config.yaml
n_head: 4
head_dim: 32
norm_place: "pre"
norm_eps: 1e-06
qk_norm: false
tie_embeddings: true
parallel_block: false
init_std_qkv: 0.0221
init_std_up: 0.0221
init_std_down: 0.00433
beta1: 0.9
schedule: "wsd"
seq_len: 256
dataset: "wikipedia_en"
Each number is 128 + 24 x the weight over its row's rms, rounded and kept within 0 to 255. Layers, rows and columns count from 0. Numbers have three digits each. The size before them is the row's rms in percent of the matrix's.

# layer 3 MLP gate, 320x128, rms 0.108, rows 312-319, columns 64-127
094:143107135120116176121082151125138102158130130140148188166126171115165136172119116135139160137121101118126137126167158148133121150117127105143117157120140147099111149135127075091075128171108137
106:137142124074109115128124118109112114081140150151096113141124092112137027099114153127146117109115110150101113143119113145163171126156125143116136109134097117124130150110134173138090144141127112
100:112131072168121093136137125103160112135150106138139126074124091114129148142153168157126129109122165119128154139144165143093135107112120129148095101127117115128133139136135140138111087059114163
094:161091110161147143155113119131141130134117122149125118148126131072126169091136132145147119079146147151127135135139138140149102133137109119120117108113122141117116117097100110095136110173139164
098:094148110179126148137124137107110160139115130079131094148104112115161091088111166180124116118117138115143085136105148113179113180127106136140131136164136152129147135118149140063069112153125132
101:136120137146134127149167120120097119103121136127150092151107140160136096148131144093108117137121123162065122091122095103125150171101148108114131078119133129125102114155127091090106106159129135
107:130156121132117134145089167172143151094183112129151142133112121138173089112120115085134128122147134090115113156104143118101125144092152114130116093082098132107106117096149094117086089105158122
113:186114122118146110152116116121128138168143076114120123124118152095168142130152145145137123086123097087106139146098076121145090105123154114159130084093132106148075083135121120116086136148120152
# layer 3 MLP up, 320x128, rms 0.0999, rows 312-319, columns 64-127
102:119163134124154085145142146160163166139141139141097112147149081129102124106154109178142095135158167131106155123054093104136146083110115113097151118099109163159132123183133121105125120115134132
101:122131178113138118101111132112160160124167118117143124121141109114152154141098061116118128136106149104149118112164131126139168144108140152074127135153153121120188084104111103140176115125115151
104:107116145116105105125107137156163122113144117072135159109100130074093153129179094148139078123109113144152111083148183143133139138170179130135090113151122112107119130076167148159132121136137138
097:101094130130139148129157113135108112114124123164126150109109148100087136131128181062144136092116100153154165121095119120110144166139152099143139121175110133123122119177125126117103172124135121
099:136114124107103097126081142103116147173117161125129128117118130103127101142120150097144152112098129166122135191141126174135106113141127140103126101085147123112121130136166121134094070121128134
103:095119112148174164166098131166124150104160097135155128149097117109160108170155139157134129108141113173110102159142118160106109083139104189134082139139144122102136138119156109148106158133139128
102:084105146091156126133136129108119122115117114150186138101189147129124159104111127151131126173180105178158108095116129149162106127129082135128102133174148088169107079167144140145127110126146176
107:130133086115111166102101136119146142133089117099101142123169076169124161135161093141155146126088144132142135160148152150126180130099135124118137134100133095105115147146144126119075123157161133
# layer 3 MLP down (transposed), 320x128, rms 0.0974, rows 312-319, columns 64-127
079:134134112117111150132126145161077076178128142154129133119101136141128135158093150122133151103109147139133139131173176138145092148101119111147120135144147118087140122135133129122081136146143134
108:138137149112168093102101195097107084122128127138125113134138114133133184147137153130143161148122137128104125107130099159141130110097116114165137142102132110110094152143148146134142138109108149
099:147108114147157126133143119139158110130134104125147133137048113111108162107143086141120148123149146188114118111119117152092127111108134102092153137130107118135128128156153138122175118103104133
102:125129098090105118128130154135145165159146151139116133106140117144175111156156157130130143118147131086119119133148104129147132121136114099177098153117162153142110125119099117132122117151130141
096:110155104112135160168151117128119108128139168154153121103179151147141145122088144105138107164088144119135132145127121081118125113147129120146131159157093134136159111159119112122181110110138150
089:118139117101116144118165159136104124107129149125129119162122165174139125128145118122077120133094111143147142128136137100090107152127147119119144119130130155122105110124116113084097147133141131
094:119130128131128138167154117127159118097152160134116139157138148118108098062144090098123109140152153164152161157116126112132078167136109141122123085162129124146129121119152119158156110119112113
113:123146134159134123110150108123154121154109120110140080130083133181126071118141142143119094152157091140120149050151111146125132099121142127116096095111163156101116121109150127116168100140074107